{
  "d_model": 192,
  "n_kv_head": 12,
  "vocab_size": 2119,
  "init_std_qkv": 0.0491,
  "init_std_up": 0.0491,
  "init_std_down": 0.0,
  "lr": 0.00344,
  "warmup_steps": 117,
  "decay_fraction": 0.589,
  "decay_shape": "linear",
  "doc_mask": true,
  "train_tokens": 182800000,
  "steps": 6067
}
Each number is 128 + 24 x the weight over its row's rms, rounded and kept within 0 to 255. Layers, rows and columns count from 0. Numbers have three digits each. The size before them is the row's rms in percent of the matrix's.

# q: layer 5 attention query, 384x192, rms 0.165, rows 232-319, columns 128-159
# k: layer 5 attention key, 384x192, rms 0.165, rows 232-319, columns 128-159
# v: layer 5 attention value, 384x192, rms 0.18, rows 224-315, columns 128-159
# o: layer 5 attention output (transposed), 384x192, rms 0.254, rows 224-315, columns 128-159
q232 104:172161094104122124086133129105135108127144130065109110144183182127144099141113161102157119110144
k232 115:116148152153161139095134165153125116119101144094135131092114161128182162090162134064172100120126
q233 099:118104125111131093083123121146143172054144125096107091130073161185105138121123144124127086140100
k233 110:140122161139126163118175184136164148128116161157112100146103137152124109100087105150183127161142
q234 111:174109143091141137149092136116147126085113142124147120105151172109119159157113133096122137108115
k234 116:170129111125122132130126150134164136181190135130160110114088131156155139152153094084082086123174
q235 111:175203121153190122135151135174156129147113137150177124128136128115122115155120087110142115137093
k235 105:073142154118172126135138118130124138134127125125177156114102142152116174140118109094135114139096
q236 105:083112137118156103194124104094129124145120121154158130112081156111122142158110157150145139171143
k236 116:125128116113144069150152142124132132113180100139135151133104122120095115137134108113118112116113
q237 110:115122114124137101137121125094185129115138144134124131164125071134117131130146093117131147116151
k237 105:156141146144113143141127091142111108137131151131124129112144139112136120097129140177110133140142
q238 107:122104139135092156122136168148060102132097119119095131126155128137139131150145136159168135139112
k238 123:119105130124124145129100159127136137128108115145160143156133131119136137125147143153186162118116
q239 102:112158138159139107123123096099095120150145128166136124098141094146102111116160144115150102123181
k239 118:122158117151129105114118144110071116118136087125158164105106112150110161128155159136114105128103
q240 091:129133155135117116174116105121128116126090125086126132103123132144139114144113152173125160133139
k240 097:118141176137141124111075148123112097134124136162128145126133142123156159133130153116136099120126
q241 095:101118096100120086138166153072129138077158134123134147132121083141142129168129116108094139144097
k241 083:139133110124130148151104095187142107128115158148147135119116154161120111139128130133140093165169
q242 092:104111123145109137108135164133154097145140148120089133134158118150166167168099152116131151102127
k242 093:128120123114105147108132122058069148133162122146130168153129098156152097121161146144133127145138
q243 098:147132110113138153145129109157119116131137135159173116125079166132128135133128113145155120098106
k243 092:097175088125113172152138161135187161140120156114127093145098120141123157108121089127168094155095
q244 124:157088106116098134130125135113113146150113124139140127105135135128156149125099125137138102146134
k244 088:129165142085132141144115120157130134118151141181120123122086166108096108115125134132157154149148
q245 103:169124127127095159159087107208108159122127130135136083132151130126130137096118089124109156122141
k245 092:130128164155099121136165113101137172123113162118118119145152131148081133123128092142111135135078
q246 107:103091141134120129126122157122163111133099146121103123162125107139131096124126086124112126120107
k246 113:142129139171140143142119151124146092139134161157125085136161141142131183125122099175140146142099
q247 109:150136121120126122131091144122112143085139112149167092128182145150121114173115162137168082140111
k247 113:096108085143109169093099105104079171155123127175161108135144108160127156111093127142144104134113
q248 106:117122141088133130137131098098131139151117090138100105097128165159132118112172141126166096130136
k248 104:175172154103137109110127158124129137135115078136117133123148131147122099131150136133188144118147
q249 102:149107118089146144126127095130136113084127121128122122141137156118139094131125096146144140126164
k249 098:157144143118125132121129133119096133151160145213131097128126150132166128114159132146145136152112
q250 113:107128168135122114122108141111113146171176094141161089121181124128124141151102154148138118134153
k250 098:114139136180125120156079129087126162119132149142135103095115111118121108071115195149134132137148
q251 104:092113121115132108163187122134103165144132154122120125146115077103109119099122117163137114143121
k251 096:113139146121141113157101119092145142127148122136120123126124085086138128112144168118116125102105
q252 109:154109097127122101142114117109102185138177131081148117141141117125114095155110115097160114118108
k252 108:092108090143147090117100128147108187139179122112124094097091127145093106122117142078122107119138
q253 101:132088135132103116128146148113150093102118129134125109155153137168133144127092135087132134085135
k253 104:163155131147159162138153122144148142114205140118101155129074114134107137117112116109131127163110
q254 110:135127110128123150120114148119124114131142139139130132173141181175106084098137127095157115079105
k254 094:125133133095139112110165134196151172120116147111084114122132149177091116136106119098103119099156
q255 116:151119114150174160147161120106128116119149137084156117155126121132130094135115139125124131116164
k255 112:143152133137121132108111084078127125128122129167092147127119116190127146119145140107123174123110
v224 092:174115128146098160105135113139138111140146132132092090071155124143095112156129157108109097150135
o224 081:132128112165133133142138138128080148139104155140175153120117094137173173134113088116167157125138
v225 087:122134109134119116173127142109148153127125094132138097120151106104171103131095134136167113108113
o225 083:108163125160124124121130097135076135103115105124109101114143115081143160127171143125165156125104
v226 092:143115131123149125070130128144150092141129124147130126126170138139153097118107138098141145122129
o226 070:110117138114088133151135104150128150103153121091136122112088174112126169117092145097066102142103
v227 091:126131082095156136108125135077111172134103133139124090087163110111095104141111151113104139141124
o227 071:175097136147142088165140125162073147194144128105133140115087138145115154148148120135154117189124
v228 095:119113077141105092114153106156134113114176106121127114109116124124151158158113127125109096120159
o228 090:141128081175138111159113123121072120168099146084108146129081148126162132143117127152122140144121
v229 089:122096146116104129153153153124151117130158081084120057162110146069118124112132135113142176105123
o229 079:108139068159146125126120134091057116154108113153134160091158124158157128137140103161167149156125
v230 089:097134117131113126128144125093092121128117129137154116124118111142116114135139099149099131135100
o230 079:134135145138117154149135126149150125173161164129135128163135107141116114098166160142096115122136
v231 093:123153128117112081127143161105158111087123151085129094178113153132129124147115129163130148127123
o231 085:139100107087154120141132109125134117147135090124128131124146138065080100087119101093153073137112
v232 101:128136132122136134112132102126161126128115154066108124187084110107117121150143129123117111154144
o232 098:118129085098113154102124136138086149124112107135141131064136092139181159128132115136117136113120
v233 093:120145123124102094145142106121120112108154127090092157118128116148160114148151113180117121159122
o233 078:121130107128111147105128137145121129161126131152116137107194154121131163099112179093163112134171
v234 089:134139159097103109133123144122100115146168153154076139092147173164134161164128108123184133101153
o234 085:098116118103121109121101118106151141107097129121133151161150097121130105077113113128108154153172
v235 097:132110177151147206149176128154152110142154107133156158110124162121113170115107131126098107133136
o235 089:095151100163162133118098165122162125108142132153128112144084105111135131138115125173125126167113
v236 092:138077096090086120128124054160106170128106105137127113118133136154128163130122135145122137132123
o236 079:084148124129133138150126135117163131137163166105112138155150137095142121124161156137151114118123
v237 099:093089132130109106115119126156107167115143123056095117114105119138106141151126127164091130146120
o237 099:128175114135137135134155138118153122148146122115098101102132137132138121118131159188094121182119
v238 101:120200133130123145154132111078083121122116105094142126109133101145131103130139111101101116141099
o238 090:145121135127127186086109111154134105133111151129104127120127116152110149105143113157162148146092
v239 100:170150105120120138158147138084118091109115097130117129126111130119212113123120170164121142108114
o239 092:160123121103098123126123102128106145156131101143103130132178128084072076115127129124170121133153
v240 096:130128158143113144159150187119132134078146133144141105109151140117153121142107099163133201158148
o240 088:115128108135121116127101094087113125162125126128112112126197127117111083137116135110125095153123
v241 096:111100143137146102137126117138133095136104139105134144143114087157134128106157112076116161115097
o241 082:149142111104091153143120153137121092120170170124121111130103135120139157148100096116115124107151
v242 089:137102118097131111101128148105133127089130115110064107118125140077107105109148115193117147145120
o242 084:153153129153083111133141132139088121141129152092177113121134108132167142132103142107126117155134
v243 087:141167104133103114138121141113159128115126149142130142106126101103127107154080166138104125141128
o243 078:148101142133108111128151129180092136115084139096142127122109113102161107106165088113134113135149
v244 092:105160136145096196124152128126116134157150138124140106117108102128126156138121132131091129155126
o244 088:139128122177168125134105153132114121160141145113122140129111133130161162135125100172142161188107
v245 091:148138147127187128123119159135058093119136119102095167142108101149132112147124113177132159103156
o245 082:121100166111108130126140124076161142128124136161107108117164144155093164138135144087129101127122
v246 100:100089140133099153112115146146162154113120123159150128143097158081079134105124124083104136112179
o246 076:157117110106144097152193152091158126118111078116136114105140124149194100132138064102097133169098
v247 091:143132147132154129147158150088183110174144101187128124084146164107121139134141143125158170122137
o247 075:170112112137116102140130107122058141114115100152157134145106114137094141121132107100107108144141
v248 093:186098156100161137137112112107113116100158120118171115090112116085133146116147073131099136123136
o248 074:120134106099097093138142128137148124135097153120100128173096100133100118118132121129146168137083
v249 083:150114135116108115115149100144139156152129111136129146131159111133102136152147144122131146128122
o249 075:168161123120204122117114101159108112139136114085131105096170139135123141092139147165106086114124
v250 094:103110148175129141115155141132111125157140139112116096126126152118133162130141140128128155121114
o250 081:126099137139125142162137121138154112116112121129128108178111130097130106106131117133092110149125
v251 096:136086112113142129135156139156131129121175135155171170160130138121143148123137145111149120161159
o251 085:145126147109119071143128099085139114116110105125088142145150144129123104141139128125086107076092
v252 098:139147134129131103136084118164141105133112129078127118151128101100142120112101121140096129105111
o252 098:146129125136164134142154106107123146126120134146109120115157164155096160132102164104163139140095
v253 082:108133105134128112089115098168120101127118082141104127149151100119114127154131168110177125134110
o253 077:136139101117131144144133126086101108136083163116125155103136166160095133108121143104151128144132
v254 097:124127162151109110129121112133105115119126095065137152137133123148154128114109085128098169089103
o254 095:120124087125133138136082107134170108095147173115121124153136144125085130103133108135098140151123
v255 099:142167144082160137141168157119120175135103115124116155121151134131114117130126134106170141134080
o255 082:126128105150135129106099078175138154174114112154154140163125129170106137134150129147107155132178
q256 099:120130117117115094116155145118087151154139139133155168098177139132084139132143138179145098118109
k256 093:092123073136123137123115126140042152094094158102130135109125146106118136153140142104153171146138
q257 077:141146077139143151127122134121146121118139095150110100071118096101136078135077155120104116108138
k257 080:127158070141157123147124119141117174144079169123135099090102111096135105145151161143158109094144
q258 101:089134133118086133129102177171138107103150140166154147124162102069157077141107132126164149083114
k258 105:115101121137106123157111190113132122128139148103094128155128093167148104176168117100154098103087
q259 094:165136109137162141121109118157108126150135111107125087072106158107094122139118139135110122121147
k259 090:142087174149150137143108089136122135147117172097107110095115143108111125114140098138096158123126
q260 089:106115165096135126119124140142109107130146137124124121157126096142119129139125129084136104139127
k260 090:154118124129127159111149167140137139158098167115139123191121129130148073108140163139116102125129
q261 096:137116109136134129151157111125126138121110123128120147112122164104131109105117137086125101121087
k261 095:115174105114179128121172126122145166090095168185143145129141120149127097140104130132126105180154
q262 094:117165131127096127136180127085106136130140122140108170080154114109170170087139142121080112166142
k262 094:113149125120150157113137159091135136166164167128151145097139121148183116118099146157156112166130
q263 103:148109141087092139105145164121138119088165110138137124089135078106105122111114120100155103117104
k263 107:141160115104168166074124160138138105121159176112118131118134089118144124136133155107134122109167
q264 095:086163104126090116122139120128099167176107159104137095176153140159130075166106153147106131103111
k264 101:090096195154100156119137142131111134127107135127130134155113164128147166162136133153108106151143
q265 105:123094160126145099117165139106143150146106104090142150175155125128137135145105153129131110154107
k265 104:139145086101111128143165107111116076115110110125105137152128087171127132104127118117101101159088
q266 098:128165132155094151155149154163097144158116102106150187137158200135098140092151105133182115156151
k266 106:133172138123161149088149135098087156145110100130115138103110154154175068129128129121161158133142
q267 107:169127106110118067101101128135119117084089107141131123066093109105127143159135162109151125141164
k267 106:156102145089150089134095141118130116108133127126137100123101110138118157136140130120144110162101
q268 110:131056119145159137150160112161107115105142133087174155154082115099136161127161132103145135092124
k268 111:137146129155119127166113133127116107122123098120111142114083114157136128149137128143159127118143
q269 112:111134120132173116082086111084117102061170129111136121118128117121123137149083137173104121146111
k269 107:046118137135158111125125140102128123125154122156156115171138123094120131113098081153156148099106
q270 107:140114125151160118181109133147116134085131141115125128092140070128114144116135122130131094110111
k270 107:130113153133121104162098170141094138121092095112135110124134113118132119108141074118166144117117
q271 105:124159130134153163106119136119107135150111111132117159153118112143110153149142113144106127103129
k271 107:111135140143138153128112109110122141147133105158123153083198150084123114143155165133097137179112
q272 091:124175131123104084144145140147162199156117122121127141131119139151162160131153106184128146154123
k272 091:131095091177142111107086085132127128178128115130167144169118103163174132121136125116106174110132
q273 087:098144161096131124172127160132131120104152134157121127077114152111111126127116086159142133109115
k273 081:107154098153095145172096129104142123143117112130115084150165146122124149143158137084146169126106
q274 095:099090120157101131139099111114091140080145100145112167155129140111078137125144114146149158114105
k274 095:093126177078111126096119118134093147118132132096100107132103139134087139156087140121182118134132
q275 095:113153198123138074129123175136115129107131143102071121112136134133088145132152137140113090152132
k275 089:129101136164124103056131150141140110135115103122088127146097128132164087148164144141125175144112
q276 099:085121159154119116147129138124103122086148084130143133174129124155103123111154141117136161141138
k276 096:122151112119146114138177142131116102108127106114180146190130133121148125180125116092186179133159
q277 084:143106109119138132168149120128136126137135156135124085054125098109145157140139125133136108129094
k277 092:135141125126144164152151191134105066095100151090135125126095146128143161126155136115098113147056
q278 094:168086141114130126117157137120150160124112120110112117067112104122129163127138131110124099135094
k278 103:132107109095125131124126126141135140093145162108149122115149121122111168131148124113090093152097
q279 110:104164107126130126159097134134120161094097127165091147163157145142135163122129130094150116155115
k279 107:114134146074123150144130124134136099106132053201112127113163115163128144127179110086138125124134
q280 110:096119120128126114161111102137130120145159126129109141129153155194132157117179104153121177155142
k280 110:152142124145122164136113128134119106137131128111134137107114138144122142090139120174136127087169
q281 108:070154146100105127168107133140116164141135135124133086131143102132139130108116120139145078143131
k281 102:106131165142097128146162132140135122112097145108167114141135136128187156137121111105140112091132
q282 111:160138131098144140183104087165108120155136131115143153107117138144159132120115135093135106111116
k282 109:137146129131163116112110126125112133158136140124102105135130136098139129171126183121121100114125
q283 110:139167141124133143130116085077101124116164105116135156116128125141126117156174119111152143123140
k283 103:133148112113129117117137150142083130161154122119159145165164104116120125157127108087152141130153
q284 099:173155122124143093117129095166094148125136183169103141139152101147105161144099139107114125101122
k284 101:138133120125127088097141095140081099143119165142150128103117098146167089090109098106102130126142
q285 101:152144118118127180126159122141120108121113140160101098126177147142133106101137127110148113135138
k285 106:157112115121121201120134146106112121104134127110109120103116146117122088122082193125159110127167
q286 113:116109144131132129141118147165127118131154146114121163098085130113113120120147130091151158142127
k286 110:155105101121150125147129199137121131113130157095109150113116147109094147162119119092101145168156
q287 108:096138092123126103145143142132080168113128099070161148143114134144106123136119120136134129100121
k287 113:118115136130137132140107107153087135116130102116147128133155159147134121136137103122123152139097
v256 102:116118147087110163119129065172122141151120138115136137140128114147133152120135104100128147141146
o256 094:143095139167144116158109148155143185147159130129215142117147139084108123106140135074086126121103
v257 111:087147161103121124120097137128174142113108072118168107147147130096123104074181086095144124117109
o257 116:135136120120066117169108097118171079118142147125145150134122126133135102146092110112116135161120
v258 106:183106090088078150115158135112119147116131125142163133147117126136099132149159113113072100125136
o258 106:146101170103107158129138120204133128107129157112110123103149150105144103087114135119122104150158
v259 092:147158124097124147169142113162139131164176126122148145096155139109103172162121129113120161144089
o259 097:128176144117128110117119140120133113133126127092137132160126171132145128139158099125105081139105
v260 099:139121098135103170142148170152176136125178162132121091097110129114106085136126156100100142142166
o260 096:125152117086107127104122141148125100098157198105112125101130125138099128108114126111116153114131
v261 098:086107127138125115122118133149095127181126157087102149142168122144154150152155109154123122121137
o261 099:114121134149161152101109144125119120124151145160181157117136093120133111132140099103149176110125
v262 104:162125135109110104102157128122118100123127077137148119110110163134133071159148148077135118150121
o262 109:120156138137131110103114151154161069119143097144130097127130143113150118122173141101150124104163
v263 100:125115108135160129161144135114093095135113106137112165147104114132136083121136146134139086159082
o263 098:069096107142067098095111135104139138114086104128122130139142116076122157122124125144141135089136
v264 101:108150142145123126122098103096113152129100121100134136110133105171185145104136105137112135147136
o264 098:105135128133127144127145138152107110177115126123152141141122116131142141109166203144105155135139
v265 097:138091136116129146098117076152138118141123165092140092145122106119153111140090093117072063152109
o265 095:135146108156147170105155176121110132073156114150140104114137143105153100132132125115158138101155
v266 099:136136111152129110164142097195144135141128140154133160106091159085075079089157120144120129145065
o266 097:147106154112120092139132090121123114144094142082120098106145135087126129102058130140108109140113
v267 098:116144122117123103151171155129146125129130103160125159161145072090142137173134124191143152134181
o267 088:095084112128158128142120060124151129126161108139113087200146113162142091143135089116149124137113
v268 100:115122143145147103081136170126150120180121148134076091131117110094165127127133142130115132105133
o268 099:123133118115136122127113112149095095131147095129144129111134122141110131114137097153150110128107
v269 095:105147120119143116128104142076108101138150138137104155099139157140111152162123138096104097163153
o269 102:194164102168093136181126073066114105116112140172135117116080116113134138123122159105088139147139
v270 104:133130126113126136113095110142119116110127121147122106131128129130124124172129124123141104117099
o270 096:127159098152169141156103135136139107121135075167124108147097116117101124152117119093071164118135
v271 097:101115144153152104168143147122145111138144136136129085117141149102117162119120131128132105114122
o271 099:145129097126156126092185113108121126151114149100146101161191120137095116124133123120125091152132
v272 093:169086137133102113141142145119143155126175089143141126181106137138165118150117115170130115131146
o272 098:119150080116111207090129159176111118111146118113129105164094104168166166155125145131126157103106
v273 103:105134133127121113174143127154142127131172158116163094126121142100147090068142081108117140150132
o273 103:144103133098121084122148108126142117111171178116114136164149130128140125132149150092166062203106
v274 107:099132120130108126137141095073107133135159108097152128175116141116147127161144111111116109148125
o274 106:134160133131110129125084147121125178153169101100170136133122172082108161090141115147152169113136
v275 098:085120167108168136123137116120111146104134144137078128107105135147147123088123152137091096159153
o275 096:106130113134114134149071132104127090106105106100152141140112135154132169159159140177129146136136
v276 100:110137100136127177110136122142135104113084115098125121170160094113144117118141166160095153129129
o276 102:128092133106153122163114094120177167160138133156144152131138109139097096085116124137137139140182
v277 096:143150130120126090164158127132149110147094093099165097120146124140106122115101124119128150107140
o277 097:130131121132138186087164155109152122096091124146145174171170113186093112148111114123152174088155
v278 100:131107125141136097183112128143161110130145119114149122125151116110156143111100106154128139136150
o278 109:156092100112135125139124098134126146139147149101130127126152126138147129162160152154117120131094
v279 106:102119105137087148134130130090142106139196120138149118167100128107088144093148081115103155096136
o279 108:151088145156090161151128160123143129135148147114121139168139114143150142195150103123178136167112
v280 110:130137089097110100138158117106098123109156125125178145173154147127133099171143129130117114122081
o280 110:143125142121145117126109098137177160099137113134071085107123129125101152098157094129137096131136
v281 111:154145149128119110133180106122133104166155118099122060122130151142113119126119103132113145093131
o281 108:132142094108177116119145145125118102152133142158165158138131105177110151158136084095124139160164
v282 096:128140147116135093097119145087101113143109113104169173111129101129160109138125119105161114120158
o282 098:127168112104123153182158155134131120123118126157131173148085124160144176118149111117130113131097
v283 107:131114136097129097143134123095162146131126129118114109109156145165125104125131092083135113139189
o283 112:089135115122123151143100201107124140076135133164106136137134122115133088112108115125125121113123
v284 105:160122115165117151126146158131121146130143147140132160122107114118149167126132127135117087123103
o284 109:110153154102126106164139070146117129135077119171143159123129116067129127119124123130136094143149
v285 100:125162097125108139142140105139178126136152164173128105107170165100111136124100126145135126137130
o285 101:136098081107168096136104139129109112130122168121174124105100112132112081147117083087134109151117
v286 095:124157099165120144155094148136141090147104108129156117139101100104128127141059127118169136104155
o286 100:125101131104105126118161087129134075171089131133133134129139181092115086143122143156098130118113
v287 109:093138135129122123131102119123110157082144108127148153101154113117110105166126158129108127113119
o287 107:121117146081145151133106078146134155110129151132109133123117140155082120135157155169112120133132
q288 082:132113133141122113089155113131136142128118120163145130131139129139115097122141117122160118107144
k288 081:107098128144121114145116118121122121169104141137143125181118132117140131148124116167099138144162
q289 087:088109159112141121128114091125100174091133138141078088079141136110090161139151109123166123065143
k289 089:110115151135179122109112111131091146134146104145102099078157133117118116151130123121174089092139
q290 081:117144094160098132120133153095082112161124104127125151123161125132117143116144114116102150112143
k290 092:138119147121142137100128175107114122124080136139126126091117098122103140142198089136154122129151
q291 080:124154222126144142131122163097153148113134156138125116132125148123085116116156148109125141128158
k291 080:119121130121136148092140174127137101149102150101128136157110111123133089124132115120094164127113
q292 098:166098129124101102053106133138132122114122117112122125113125108143166130125122151135135153112104
k292 099:155125178115089122138076126116142142089116144155137082168141148111155098139159133123137120106089
q293 088:151127127092111152141140131090121120129133105088096164105141141142106101124092131146155114127159
k293 093:123148140142108127130183146119167084106134157112124148162124088113117094132105094111127108125103
q294 101:167099144106132090108169196150150129148162176110112152117125121187128137104114126101157137113077
k294 103:148139120153115155132120140134153098157110154128121104140144121181164113129204142123123153118091
q295 101:101090079104092127120113124102147094086098124124121151107129126093140169155117120162132138172145
k295 105:157118113104107100141109144109138089094157157149113125143137134088126119123161102141074129135110
q296 107:118147128136159163125087132130095115144148164110119140102113139121140130150085117136111130127132
k296 115:133126095143158182110105082187128151145114133112130103076125104117147120145097136114116110106142
q297 102:109141164131105131119169144126134140100086071126121148129156096144094122158126139078110147134125
k297 107:139113132159100092121109137127106120076074090163087128156116140152106107158156111102103124128128
q298 111:135064130177168090132141148124118102115117118095119096104124097118120132142118124141117142124107
k298 113:111138112181140104146128118098105143101125131131145149120134143100119130135100134134105153129110
q299 102:152163136154126148135095173144100128136149141128161130088132121148119168135115125149117130084149
k299 102:104116169131140132155136167106100144125168105129151132090174153122143175113116127106099127097110
q300 102:154107154135139077121149142141069150169098117145110172096152136129172146090143134124123179156110
k300 103:156099157133128092149141152145116171116115117084127127111122142138141120081117096112104181131104
q301 112:129101151121116154145153151129153131115190108121153118134153140087149139097143123140115135147155
k301 115:130118118120105145125102158134183123099152134106131123149136073069167108133117124144142166131146
q302 092:131140128142092146109125126210149170148101140105112133118141086105124147133143125136125132105088
k302 099:138089155109122139111138109133115156117152138145103094107146134137131128158119114136080117108125
q303 111:117114130128072113123129110160132112124159116118101093120124156098109168135127126158160134132127
k303 113:148132067155097105128188115113142103143169094149134130140095130144103139123135129130164112146124
q304 086:088127122125162131160136126158114175104099146137087124044165149111122175104157128097157145086136
k304 095:137153126133137144134154126119116166139121123114102150076155143118103144152146134133184130079085
q305 085:127103117114128100150149178089128201109142105148086178109099096129139151119136079092098116144110
k305 084:114093152107093104159129162140124126096145125125126189138096112141140154119100091135092118136142
q306 092:134155125106164155083124140104095173151128153127137155139131114086114141142109168160140132115156
k306 090:114147090077163154116123144104111142120171108102134134118132107142087121149133127144150151121164
q307 093:142152116133143116166138119076106128129142118119150126148129104167131106102103100103144142164125
k307 093:144116147122126105088106127163142091142112119129142109162148102132167131093140088100136135172075
q308 089:106123136138110152104123116124116189096119126103107158118182122130143100119135109091131143100153
k308 097:157151150131176116122133120151131106122119135129114152123115138140140133159165132138145118133089
q309 116:113087178109138131126180180101162122099123145121090134107114123139122121143138175116185126112140
k309 094:116110117134140119129133172119150137109132115152106157108133073149120107111125104114146106151104
q310 089:118125135120151105109106111090114151096139167104117132121150141140131090158119147111153127163139
k310 095:127128157150108135137157133120133119160099150086137155117112154155098133157112107139178101147105
q311 094:140185180126092151137144082148121122087143138152099146169182100135113108122197167137142138148153
k311 101:101158115114145079081116116118110079143125118120112126166122098132150138112208125100097160169142
q312 104:135129128166153128179156136128158139168113126164138094131139136137112125155101144103130112149152
k312 106:098134163142146154169164149122121128120113143171159134141136151141105144137119152058138092146120
q313 107:140133133137152112109108133076126120157167113164156121108077104096090166155144158125089098167124
k313 110:138140124151104166088092120135127131128146130118108160094081092080147140141154109148089126140099
q314 105:170104109097096139145144089110175116125134121096159108138111134129086103141151085162125160164092
k314 106:170085098151103139133125120117166099167166146117129104129113132115143126112108133116144140177090
q315 116:173145150142087134089128142152097097115115134098144146146121145159111121129117085140117150154127
k315 117:134145137161104118122140109151123126139111122091136172116127156137156080126097114160119166143130
q316 100:151165135136153147145102122118125089087090118104140173149130141130129122155117191145158135110111
k316 100:152165154103147162163080122106145120095111101170134153194137115140116129136125151158123127134109
q317 107:116121118126155133098143145106111114157159135150124111189125095161125102139112113143147146123166
k317 101:155102113102156137102107104129098135110145124124108080128142137158170088166146109093164163115120
q318 110:104161140153123133129122144146124104135119148133141159114130113122089112157131109060126126122121
k318 110:141161153096147118094118143125105136112115145122125183099134129135101096136163162111181094126098
q319 102:120122106188166070087132143111157076096151172117097116108168180125125121163163128098163160130105
k319 101:123132139168128096137133111114147146159108113087119121122179171094133123122152192069177136155111
v288 104:142135127088170125096134150114118147127106135090103117141092082151104066141146130126129122147106
o288 099:138135124147162113147122081093168088109153148131111148135144157111089108076101121189166165124166
v289 098:137132100153089094140141140115143131147182061125109112135096128126172118117143110119156102142111
o289 097:172103156165140072121146139144093141145108115116154097116114100150102139176116160098133131129147
v290 096:121096096079092119119141083147135134134144140125131171082078128091115205156112130143128123126127
o290 098:137094103148096128135149141136089167159143107140155108177138154123098125106131090121126126156114
v291 095:106095122135139139119084164155091122104136148120156091123119135116109174110087161151065142136110
o291 105:157138124114119147157146118128092134148109151160118130094126131113093095117134119079108147114113
v292 100:131094114126149093110107129095178137146162115115121122152173104125143088104104140141168135084103
o292 101:146140128118126160096108110131069112161109090114131123119145125127131152110096149127113132129143
v293 102:134092122116117146099176123110099120125149136135137122129143140113111175099090131126145150175148
o293 106:143147138137142128159134125121108172107174104163162153148094136087102114152136106138089129107135
v294 097:148138108090126081107154159137122154129103120093127113107121148145138150089124088101130119116141
o294 097:103100142122087118148165101133162082129173130128153118156158154090090119164131161134152127138129
v295 099:153120129109169124113112131106165097134125112108124096135173116127112093119088134093142142116136
o295 092:094188132078130157130115111149117099154101128124115127085130110158129141114172093122111126116150
v296 091:151111155161159095160119147161168149122103140160141125120137194100164165132125107093167120131114
o296 092:092126123105120115100151133104132150095144121107139120137157121131134134144172161119107078133169
v297 104:129119140123130146107135096138125110117182137136144108071148125135108158107145084148140144145147
o297 107:151167141132112100132140163099137126142136107140119143163112081089122138126157137148161144092128
v298 093:078138139114139103111122145076128128154134123139113107134123114139118055112113147117114115141112
o298 095:156091113097143103097129100171137107115124111120107155111158117142125127116102135140143117084156
v299 096:134151157123117139148132122184163086098122120099096140122139085138092105132139109121085161110123
o299 097:148170132094148141144107068118122108162139120100146118113103159142121152147131098105173149149108
v300 091:113157099143108129115088142129154093114102109133105143161118141098155145105184126145146153176135
o300 093:124160109128145136148117199118170134113104124117123130139144173095128131112090133142072148131142
v301 103:119168126100190089110115154110130099145112103127110133110115145131151127142122112128137120131139
o301 097:132133162136112150129139149136151128102120086107085162090139152137124120133129145156195137100105
v302 098:141102152080141121098107157150084153105107125155159175101136126128127118151123109151158101137177
o302 103:109150131142133091116112123135122148138143166167104118146097108089096105175141128118118116138125
v303 094:160149155120118112143153132155168147133105111105136122085102099118153218098154126106109140126149
o303 098:139164085161129163131122140136087142111141134127169127105155183102146133125203123094085101120128
v304 098:152129163151143098117118155102133125112094104111138120141128084164118161135109145107133109165142
o304 098:116113102148150128134102168121140103149179165122127183121103145120122150127133138168102130110138
v305 094:120130129107135143114130171153131120131123162130116174117159162154145118128171108165123149109170
o305 101:156123121131078139117127121137176124159121160112109133168107105130147114110142120121137135130083
v306 100:113139154114116129159102139151166145100143143155121133122120131088165102134121114177137174143163
o306 100:114114117142096150109072148142115145148151175081079147160108147118082102129139092147080102119128
v307 098:128073124098118139123125118116123149142139140109121166115125106113112168136105141123112128133124
o307 098:142112159092155109083147126111105109136096160148133121120126121128123138175086114129099077133141
v308 089:146120163163117183098115077134116113141141127118171124114118105094128132098135125128138115136099
o308 094:159126151147119123094141132131117123123121116134176143137129146125150134112121187144133104092142
v309 090:152120164112164148137142151156119144154134155082125138088119143114153153149143124119133125127097
o309 091:133126112141076125134172077115134152092097106148129110118166127135153131088151122116132112097141
v310 091:088155110138151133149120100171116117152175098144133113155140144102157149088121161157097124130142
o310 099:094146173146121148188099161102113159121102112104112112107106107145087122100157118125114157136082
v311 099:118126180095125138114092194162129187132118142143081122152125110121143110149151135128125130131150
o311 101:127128136143107127109161084140111074106108139143129132104157100086131109131116143115134095104114
v312 102:145184147116114117129146163154120112123135139123150126121152109113098101138146136149114120129112
o312 100:124128122089085112136132093111132120087090131134150120178159132133134083123171157112160156093105
v313 098:113173111148114139145151105136149126140117140150134140124098073091089136117156137117140104118140
o313 100:144158086125100110094133146083088155170083109134157131179126172143159112138138129148124143130141
v314 114:152100112122145112086105079167157139165133105106119128128086137131138193136105129134161114107122
o314 105:147128147120143115108142147109065172153189083159146131110144107168143129164135120149119107099155
v315 096:130126125084174127133081138117111140160130100160112092124119120146138104144115155096113114130133
o315 100:134149108129111126111093123103128117127111112144177122099140128140114115109129135116172154075160